{"num_hidden_layers": 25, "num_attention_heads": 4, "head_dim": 32, "parallel_block": false, "optimizer": "adamw", "beta1": 0.9, "lr_head": 0.00495, "max_seq_len": 512}
Each number is 500 + 50 x the weight over its row's rms, rounded and kept within 0 to 999. Layers, rows and columns count from 0. Numbers have three digits each. The size before them is the row's rms in percent of the matrix's.

# down: layer 15 MLP down (transposed), 512x128, rms 0.0995, rows 354-364, columns 0-127
# up: layer 15 MLP up, 512x128, rms 0.107, rows 355-364, columns 0-127
down354 093:522534443525516522491442359500567500490521489524451544556486523459529518524518482481485484514477397510457459499472551497529474467499631510451518498557539603515491408538475528450423574483502473435524370490459489529582580513507452543414521532595637466488559459392430469542459571497520533416549524520365529443434451515567457577514493494512477511554570466476489494538437544471490546493552
up355 109:566482507502463422511494507560396492482483457485511520483503452560533456500472487452518533507553450446499574563513528555491537506528508503489515580463424516384362513524408501381490409566429474583518516481369511557499496563524626533468485529459502524431462451407504517456461474420544490567481547547450570476562575585550464615472483519512584490489531510554485533440460522555484432509483
down355 109:438539484522541586486427505501511515477544467504451473409499472520452488509507520452484523527523502505543343497465414454528490535578476464510537490573495488513453386411528400462485438537545384494508538552478562446473511511490400506422511461509461498548558497487497533652542553539457512452516521504453522439411473470522504546542494505539514572643543629465523619497438550512516524468533
up356 091:448493477520551456479452444469446533565457470492563462569531519428579504538465515469534394491492541539553524445483603519541515519538481407401535550501369483573564517504527522465489464495381560561537458376438560575499526480542519545580473525469417589502539519530410532518456560481497523450564502458472500521482502491474597466463565536468490508448516506384529438487430485476391540436463
down356 097:482525498483441515469497545495541466477509516515480409567494555567424544451469425523481544554519523486437504490449488497489581426532441565541499569489499437448468442482456425488501480564536497504481486478457512470541544548487424518473463450438541407535453528582463541452472586490662536496472600544401428468466523489540476454552514533554524408565543524543419500348583526540589572564549
up357 104:521460492522632499430430480470571466433505473541522602423531487573471416524396484522510523416502534571533413609524465467548451466443426495470534543551438432517455529530577437447521557431409497571584530462541515462518548509520621505459482463530442538535526474528523579529520495493457556434495565517511503511534494537435521597452470483487516576497592504459522529389478447513448538465448
down357 102:509480516564452500480463515619488546541502438534416567550505508508504554475496502465528517416478503560472510529424519516389569420562485544486481575451496563542495525520488460488600571585476444500477445491495504446532480490571628520539465545503441481527568414415447524503554463534457452410506515460580525397531572522460438519560522428400607497542461583566514449478433493504423544457465
up358 110:504461510474454435495503466536471490487573547493593492523453497465511427645514449450524457500521604484481436477539499508626513525523457514541525510503431509564400558518556454455481555466555667496587473490434567574484501474589518527510545496493420523457459523478515518474415496475347489503494459558395469590522493444484509516469418503507551585434459535504460446523449523482458492521436
down358 111:547444434467491505386501480464522467536468552499544511540528602496430521532512478504497502571486434475501446536575468503450430463493413496517413497515474444445558561458455534423542468459576491546495529462415453459405582500518572384535565556489411447405501454554434569512528555489452493492569464503521458585513514557524522476499518530491511508487493547485500626650407510495494537612510
up359 038:541477487526575475433494520402496491490521528421672457452372480498615504503489419512419473507622527522504433505493418480516557475523497471491468528512490482494474603380531494398499514581485500685498407483484604578445569493477528512514485459505499508511499519507484508446561515439542494511462484516519453504496544491538560514503485581486540564479496454516503486504500460523493484616543
down359 023:520560521520411470488511510517480517486352481478489501444486630521515489575492429625321410475495475487465512585489479476505527513529482475584591531312536489512497503490455501487500507508519356481515490431552496508490484457496502515503563359502499508492521484500495369499492494518466534513496432485502561498487434483576533504568480512498479494490482601508500600512498491507496516529481
up360 104:487415555532642528480511494420496483489471613418547558496495508529571464446521527424455473527540579484483476477450536529533528524373444527470503556471440459500539599491436418529465385452515547627505503388420483519496480511562595511550492553537601560569495481470481452437556473463512565433433449460491517561501550425485462496524568543485448560459495522471518480460506533530445528526507
down360 109:397432482480496545531507517517535459445565476467563448496451517480462466507513564498511468567563462488586521426496462423528491469563547569530504489612499519541503568510521495503587538435421401413487515531460501582461547421451565512511429431503518510512572502505403550439549439528475379556437502490559535530527494516567553514574455501447449378539564524526442545536503454510622560506422
up361 086:508505435424496532546543468509503602449466508502498442495409486564507545543516476392496462527517524492640542517485464467540505501526493490573515523443418521533407532513489546509493488597533555563500439434501593521491586514425451478541482510478590445475478498449541486521428404444370435486432471437427469481586480536447572520530577488489535530541509421515458523539395507480553612562449
down361 084:528417471554513401439427446512582466415451535534426515536525574540511487526536550533485618494532429460488509516479430528482482560627511601455537512509499513525524523409616527388424529531481511476418510581556487453514419468469528586549528440459521545506487404486466472454591535521566502536565483510572559507437410488419537493423487477449474447507449486491546501447542533518466458539520
up362 103:516467543439479453476506414528415492499490510542550510538520474528576561520444528484453501450512545503484437503571492532498450463485431489507520549575520460499427539416461519507475466575517497612412510454477601529475424506474473503440467442464504441503547581463425402577514547459553527667530469497472468450477505477489492558525473513511546634492526455616377502490582466515531577603530
down362 109:449522528523564563515475540539503578529488495526526444399501434565510505523529455453464480521497551457488545398506528480639549457514486478426466508443511552504462507524484494513395510471531504441576528526424614510552579515486484467418466486595481483523385466589522539460450433440483594459466429514506445517498393640464521563508511484538522452480469615466452433579486545493476553513547
up363 099:417509546493593507569472543487407494494538515476600522499496424546525480475515433425432583418608497494538407548548458467552449471522467525537440418546600451482461517435457374501539369539535467574564542494540514483503529495522501595533394430426411547519609567445436496573472480458465605499499496457499505495493503494582479508508428519522555480481498496520494499492513514481499545468520
down363 103:505503531529402452559583475543483533469518517482578562475632558543494474565609424576543469434465444451449462494480477468507510575459643495480463420422465509504440480475469616486566472497488533440523476499477464439519464498505586602538436599584500479533505449488476504475547505550511561534434386412443555538488502439447467444508469537461451519500531562526528410482516492466534460543477
up364 095:539485467503588452467533578547486501532447593502496588481524436603526479477489532537439578512507432474497395432481505483518519478554437480525477484538481450467376525490481481486531404443509584495414513505467462581515458534545579574515514418455522546567496446493491490520474563509559455523462538610483523574503513597524494493489601523422486415458482379457457476430561449535395552498434
down364 095:541488538489534504506494457454487410610475495525485523539420514454525472527446538538574517565561454454606540471481543466452453505598502518400599454501552486462460500447474505419542569553522489506439426511536628416564461463524451413488500487498500438459448519482481477537511436556620557396558458561516538530538484497481413506500466470507462527474480442454446514553640509558495402478438